{
  "n_layer": 13,
  "d_mlp": 256,
  "norm_place": "pre",
  "qk_norm": true,
  "optimizer": "muon_variant"
}
Each number is 128 + 32 x the weight over its row's rms, rounded and kept within 0 to 255. Layers, rows and columns count from 0. Numbers have three digits each. The size before them is the row's rms in percent of the matrix's.

# up: layer 2 MLP up, 256x64, rms 0.391, rows 136-219, columns 0-31
# down: layer 2 MLP down (transposed), 256x64, rms 0.558, rows 136-219, columns 0-31
up136 104:174155134078121099125148140107097137180083060120208149148064119113131165130077102109171122121125
down136 101:109107160107184165111164197170140076121136151083116125102146125111183125116138123144150127139101
up137 100:118070140139109150187080135123132120110118147153164084144126161156144086156041135127124112132175
down137 100:147070083146104084131116116143138087091141133185080109167140136092118145103146136099135137136169
up138 089:130058123080149130114175171130069180112086169140066125141134106147154196113156154181086089075150
down138 103:095066080105133096144132108115118111090083154113125161111192153088116102087102140095105112113129
up139 098:155104159130127160111079187170099108101144149091083120137139119128162081083090120109073107113167
down139 108:108143138178101113138135118115107156191128142122136115084173117109119151180121096145138105146198
up140 091:174155073109162147041138118146087062110155170125095137143122081165158163142108125131147159128131
down140 095:139140092113122078167064077125125084145135125118133133139132075122129152141151099086171136160198
up141 084:150111178155085105066143133125078126125106121135135126145144132111131109102191105132138111106131
down141 100:145128116146088156154129134128185139103069129071113135129137150053129088072175158132116104175157
up142 077:148118164132141144161105150108159187123111146131101145114138186106193055109076146130119095137071
down142 086:116175148073154075099136103131127179140147108112159098142119151066089174127133157127154128105089
up143 121:177104188102132133097105147129109119133110151127099102167087083149160150078104106126136144152171
down143 118:125112111153086088172156111189136143104157122182104078198154180172153112121104107096138073125138
up144 087:134090191097156133118146091143088139104125133166063114083118099121154135107095143124096094119144
down144 097:156091139079179167091129126105157099146093192112170166153095153114104140159127122118127145151138
up145 096:116161124104153134154112131122098130091217072139145050092137140117132132125086147114084131118151
down145 094:159079176172104151193100131146153127118171098083139124126108103050141169122112093097143094137219
up146 101:171154091162151123107087108146076116086129136135145087112166111132146161182122067113208092115107
down146 099:147100112123110070136116141161157151092126166125174115111156087118155063070199082160114142171130
up147 085:133074209122125142109095121152149114106163149104145140114118089135179119100083137143153101148139
down147 096:187111110142157170114151157091153122101163085120066119148147143128091152142179118165130136099087
up148 092:106157044187106117079136123128112091147113069172109188147159175118127136131118130181161062123167
down148 092:152061129078169128130146109134154174115145093101171093149059168133108098118127106177140138135165
up149 093:119117136139149154083114202114138062104131147150125162112106123161175100143166122098085101089076
down149 091:094123096130121143100112117117113149157126102133221129156176127107179123084094115151166093136097
up150 107:166073191103088156131135095125098125158087087191084112126156111055107160151111185172147114123108
down150 100:106123099078095158168109158163119108124180151101147192167060158102176127082112131153067199176051
up151 104:192108058091216141182126128131068184124121172147159144109102136177105161169117148119106109100097
down151 102:125128148170161148077126093147116116145149167185095102103161091116089168119177123152113076195121
up152 101:215067162162105080162133132129132149108125150110154136158119093131146149153163085143144131132151
down152 110:066139089190130140072134120107148088158109144137110165136116131111120139122126120089124140094156
up153 093:162137053140123065092098194116132188125142154128139183182105185091107112128119148149114132111164
down153 085:073185087106114097151102098157109124108126125061069166192141137145132139125178132121142126188171
up154 116:066141125148085107166102150118118130125123136158115100188063109133146157050160133123094090187135
down154 119:108144087137112162107111172123117099164147187130118065130126078112165153134115129159071154078104
up155 102:109108176134123072135150116094084096046164141124141098115138102167074085074115048117159133111115
down155 091:113110156139119148085176172178156102164168189091157110130145149122063155072115135125132099193143
up156 089:127129150150140096154126196193080089094140136139119095049120132074090162116124144159090115123170
down156 096:108115136105115161196164139124146105178097089130107117094157146205137112138147138150120103147175
up157 092:110084113129143113116061145154116165088165148180087125092167141158183106121094137093111098198111
down157 106:108163156129097062075130131145149144191086144147145101112118063149183163145090145202150090139161
up158 098:131144096175145193149160135077131111103122086146062118144124159176161104066171113142073201168116
down158 087:158093117127065071163119147145129074059126148173123165179154177146140126071087130103117153077129
up159 093:128178029140144091090121172172100148162084113095124153142159146119111085155122129077170129127123
down159 095:153152115135122127099190176140142126088087120063098153089153113136132096105157084095115152169081
up160 107:123166169204195089126131094166097128126178122132090156143100108093128177154171105116132073081137
down160 116:137101119158145085123117078109138110122078103136098190105042081104157171137072157138099111118096
up161 097:106163097139118162141091151070126167160078092143156064089121109079163129154126196158121109140157
down161 091:135076148130151128134148065076114136107154077160154099105137132098212107115094133137049176143166
up162 111:089154123153138086117116108118126084164170120130131122125127126145136139117163161157099103122186
down162 101:082134171146144130161059135109123110150055153118118150128114136187081073140136105107117168135167
up163 093:129096159110171179184149178089103135107098160223105097169097087151085113117153099099125142124125
down163 088:116161135176101139094136154116156152077139074163076172072140146226067096114126143137129143109129
up164 095:128106207095138107116134127171071107096183110154108107122115147110095062097129107086133128137129
down164 102:130093114101126139139084100134167101129106108137149101153087138142146069199106128151081129170142
up165 094:086181078094146148174144136107097074107112137086132096106089132100122107090110168129142139142134
down165 104:158125107148115077125153088175164113156097143155066121114166217124132123107101126159117099122119
up166 091:129122109199098171193169130164115106110147184108072210125164153139114112102043146126137132145123
down166 096:174109097120123122107153109145130102183095099159185044119135083123148150125096100127080127117183
up167 089:144111110162146141117154157137043178099081151117110070144140082168105099095138177135122175142131
down167 105:171114139083113134076095116211120168085174070125127152104132118112149198143142106192079126145147
up168 107:127182148126157046114137141172105099114146125139095111137124117144151136076115151108132124087083
down168 099:132111099151163137101098133149126088152119154134152050149149127092138113078105132087062120121086
up169 108:136120126185092093075129124150112157135141124179117194115135150159183060040114152097166114179158
down169 111:163138157104165161120124107073139103074140092080152106108182151097096056136149129177127161141180
up170 102:141146167188111105147138145111161158123183133151149119101151137118155159124151113093055122121138
down170 099:091134124097129134105144161150105106170054201161121127157137150153138131093101166104127136098075
up171 118:113143169171079125129095110187105115147166112107088065181046072127121123087135125151105116082137
down171 112:080106163155130186115101107100130104165166115146083081148127096140156132155178179085093114124142
up172 098:186067089154118067162071161115091111091107176158137120195122167123085147148090148146155150106170
down172 097:151134199147118116152229141146145144120105085121119105118119081148100141096168098101143118155112
up173 090:094131175143132079155087183091124119130107117109130103114152155122162160124056157175099173135067
down173 088:126150175071198114141140119144166120132119095121200106153152114102062124071115161090074177210134
up174 112:161077128087153187138093084137117109120112099087126108139129111104181181194138106137177132132104
down174 110:158122134124138115151115127115107138112154104081125127112138101129228149082136119140147195035129
up175 118:171095118078135126111114100128113117151093143202122120141045132119137119158143150104098138154131
down175 113:110123171084170055165132091204104177177143087123111094131168091168186127125141099161157065114137
up176 091:070169054185164132166146108089095115119117112133133152097145102089114117086138126102094127106170
down176 094:151116175039127166123144103134105152091167108137137120109062080116125152098117161093093168136138
up177 103:093183112166203178172143139173104123152104078097138125145122121135209144141123126065167117172121
down177 089:127151111112057130084154125142101091083141109182121180193176160172139145150147153078127090112143
up178 116:106095120093162116166128154134083128132150138123142183164147200190107112163133065117150105136120
down178 105:111111187158148130083153112049127183090210118097104143138152127133110151149134190157135138118143
up179 087:088088107130156122059158146119074104051219121170131116094101113164154115129099152105121173174145
down179 097:186072139118216153118153081140145164158129063132107134077142178115131143140117116134158103104153
up180 102:104089112119154101107157129220120158125129088146087128133161132116182159118148167082166106119125
down180 093:119137094123095105087095153162134055124070162104106138111163168090127093114161104120149170172177
up181 115:161105134164182101153138168116073138105134161105140094106073129170109120120077098128179089105129
down181 117:140158146101070147107138109150061096056163176161132100121149144180158150116141102184129157160074
up182 101:162115135130196098144159131147101143105122147079076131141070138078107143121096064136114108140117
down182 093:144151154152118084129167110143123167121134077119107122148120121089144072108142170061102096074103
up183 111:160161131142146092127115135105117132127152084143119114139126092173163184058082141122167144125156
down183 106:117081098101158130151174138134136214130123079132090104110158102077154166144118111142128182077144
up184 097:128167156118128125168126132117127112189130143100103107129129141136138150168117133120133103109133
down184 090:162113161155170169100123126061114159127109133188094104110110086113129141117126105148154113100122
up185 104:127139184149150162169111210085060095094137094169187110154121123167166188106164109152141141073130
down185 107:157082099100169139152161095142096094143134093088157154112128127166139116120158152102092158163095
up186 098:093149068150160104080184128068144133100086116136072170071161143087103062119122116063131126106148
down186 087:111157176175156121145100124078121152122143077141070119106129101146071138137144101172115172084135
up187 111:082179093070172170085085129048098094125125117141158160100100092134163168133132169119103139179139
down187 095:133164125119096055127184154217167123147096106161133131145213167126088156165120121118171109142153
up188 104:099117090116204031148098139104115160170129151152109131170109095174087166113125156152113123134109
down188 099:139113151161083144112182129134088060107100138093088099051183155170145125134123121083081187161136
up189 089:098192175153073114127127142136126104121121152124108193103218141110172109150096103139111127195144
down189 082:119096187104154117174177147138111139099143135062151170117121120143115128187140121133149115125130
up190 105:149079124087117134118093093119099131100149089093123065104146143119130077177148098078157138086075
down190 106:141118110115104157155153226127125109152120157084121164050132140134106112085152100129095116064158
up191 097:099155093161150130165106166169108179143146186103109100172097140091111187147150142160133080186137
down191 100:137155110174118142052105161087167086129118150187118137119079104123161139142132181114104134154060
up192 109:102149113119149106162182117142088158165120141137121107101077122162183200123170157181088100159089
down192 113:126114144116119166117122169102154147118102158195097153103099102047073077135133128174166172075117
up193 116:150149156195109133104130143158130074158092167100114171097102090046168114121078159167125126152063
down193 121:133066144156066153128099149175106138133135142098073184103049099074115190185114088113143133102119
up194 112:186172116109162162110130066151074125115115153159097125178129125129148150149135160088138128162130
down194 113:114103149110132080154083173138129189161078118113187081112108091088140156123067130099109155162163
up195 095:117136102134177200110101107158141104116089108154055107104128115155120096160108121160150104140088
down195 098:119168170112156186098104152175181150174143163081110140122089094091147137125137161178153090170112
up196 096:057221100107083131145121111123089108093093120140090113173130091110120147086115150154135089157110
down196 094:133189115113090154118159159151086123119103148201152148102171152161202123121179086121110120127103
up197 115:134136118158197079113049179132118202121133159059123102137117110079139137089138113103084156145110
down197 104:151147131165151132107107099109162165087184120050163152114096122097066129082172149161152168128093
up198 109:067169141132083092122152111142104136135116110107094142078113107122113077112115033159167085129145
down198 107:152168108114105086106142122157150084131123097150118143179167194114084145149127126110127051128156
up199 100:066127083131056098097069159152107117176092077160146064186083113168103101099114155099142083145117
down199 097:136105103144133178116133103183123037145092142179106136078139151116192112117127144109124117090131
up200 088:161146148186106080099192124083091138100129171160178150157118141106109175104128099092143138181090
down200 100:112054146195095125166121100082096124092085125096121109091120083114132176135124123162070133151139
up201 090:128108139135043117132126142179149116145130180084094158178115114148150109153149134195073115155085
down201 090:132146143111129165205146165192088180168155153060149123105112099097202115135126143136108153099168
up202 094:061155208129137125178111113180127184143142148134070112114104138080093128177135164111092105123157
down202 086:128157178155190109169127113114171174127140113147155158132171134135055122178120089133133112115150
up203 101:152098148099035144169101062081161144148119132102117136131100134167174141081092174129138171132089
down203 096:135141150059124127104096134104171143131127145181127126115118149138103150108160136154097171149172
up204 101:098094117108089041105121158137108128120188129159115140089150139102082116073119123137128045103146
down204 104:144130080155151110116139143075162144115190125055140145122174180148075079106163085134128172128139
up205 104:100118195168095121095143122154100137117099118144068088101099180115143120106120172140124163101136
down205 098:100182041145112144106145093123100110141100104161165175146145112056148124063117105061106107136112
up206 102:126094137137091095140074118082142122127185196132142099164142070156181074084123138176148127159091
down206 093:113122169128203134124138108112117164163099098113146085055145122037069165144095126121098147077158
up207 115:177123167167093156146100123112104139208147133217141156108108139094131138151105119134096147090136
down207 112:153129101107132104174085111090190140126081153099122113126135195162135087149157159082188105114106
up208 093:185084117154124135142129094131188149118091075146109148147155143119137106162093102158139123112019
down208 089:135196140133128068165135167174079136110159134097141091127136108124024110072095143197099117121158
up209 121:117116049147130091148084178139126080129102131140140204130129179085142135127070158167086116055139
down209 109:163073122134136099133172080135093068134209131185146126141151127174130156116144061143080172111161
up210 088:102208100195143070108108221153122141120102168110152147114137143090118102088107206140133151094133
down210 098:145132150099165182180124074168102103154196108080157103099130154115148135132104147149187079132138
up211 096:092166098095162146129187133117088127070141121184127091098128136121159136133113067106076151156124
down211 099:133139141111087118174217165062194087137116126115114131136118094118111083125118178128096093103167
up212 104:152116083130155115126094160077091079160080163125142134124063102088121133155080188142142116138182
down212 096:133122123146108063131197103092091088104130101188137158165128129152109132125119072121110156129162
up213 097:154184137133091056138115117073161103114139067110141146128098143108087090158157161089191154116110
down213 091:141136170108136078118094161144086147153111149103140111096115156078087149140143118178138180114080
up214 096:151117168102113118105147086163119115082168127139079127080181154167176051140140129070106170134149
down214 101:109148121091151099111130148157138110136163207095104189102101151103202114077153117152113128182105
up215 094:133161045125114067152132135143125126105144129110097163110149156137074175084058118146138102180145
down215 091:142082109128132114116109100164166121155095078151134107111147120089100113081147113140141127118163
up216 093:057124087133157099114140204139104142068106123094114105108167114157166104138102121179104184143126
down216 089:148107113099194133157144039116149167119050095100127167107095109149098071150129107163175116174138
up217 100:164072213154119155155086088135103189133182195146102113102106119107128175148151103158098085171170
down217 095:175141097122188155146122184090154116129060137107114110134114135083107093089112144148113115081111
up218 106:087143105127115190130118155048099158172095072121121158065156166118168165114102132126083074125122
down218 103:168126145128163097109171154162167082095152138135169151128188133102129120141111114151165076095094
up219 082:097121134088112146123063158136122154076141158144097122093098091139134136113139102085074041150168
down219 094:129102155134133150126092087052128118207067073171126111114132082149174196106125075184128174148153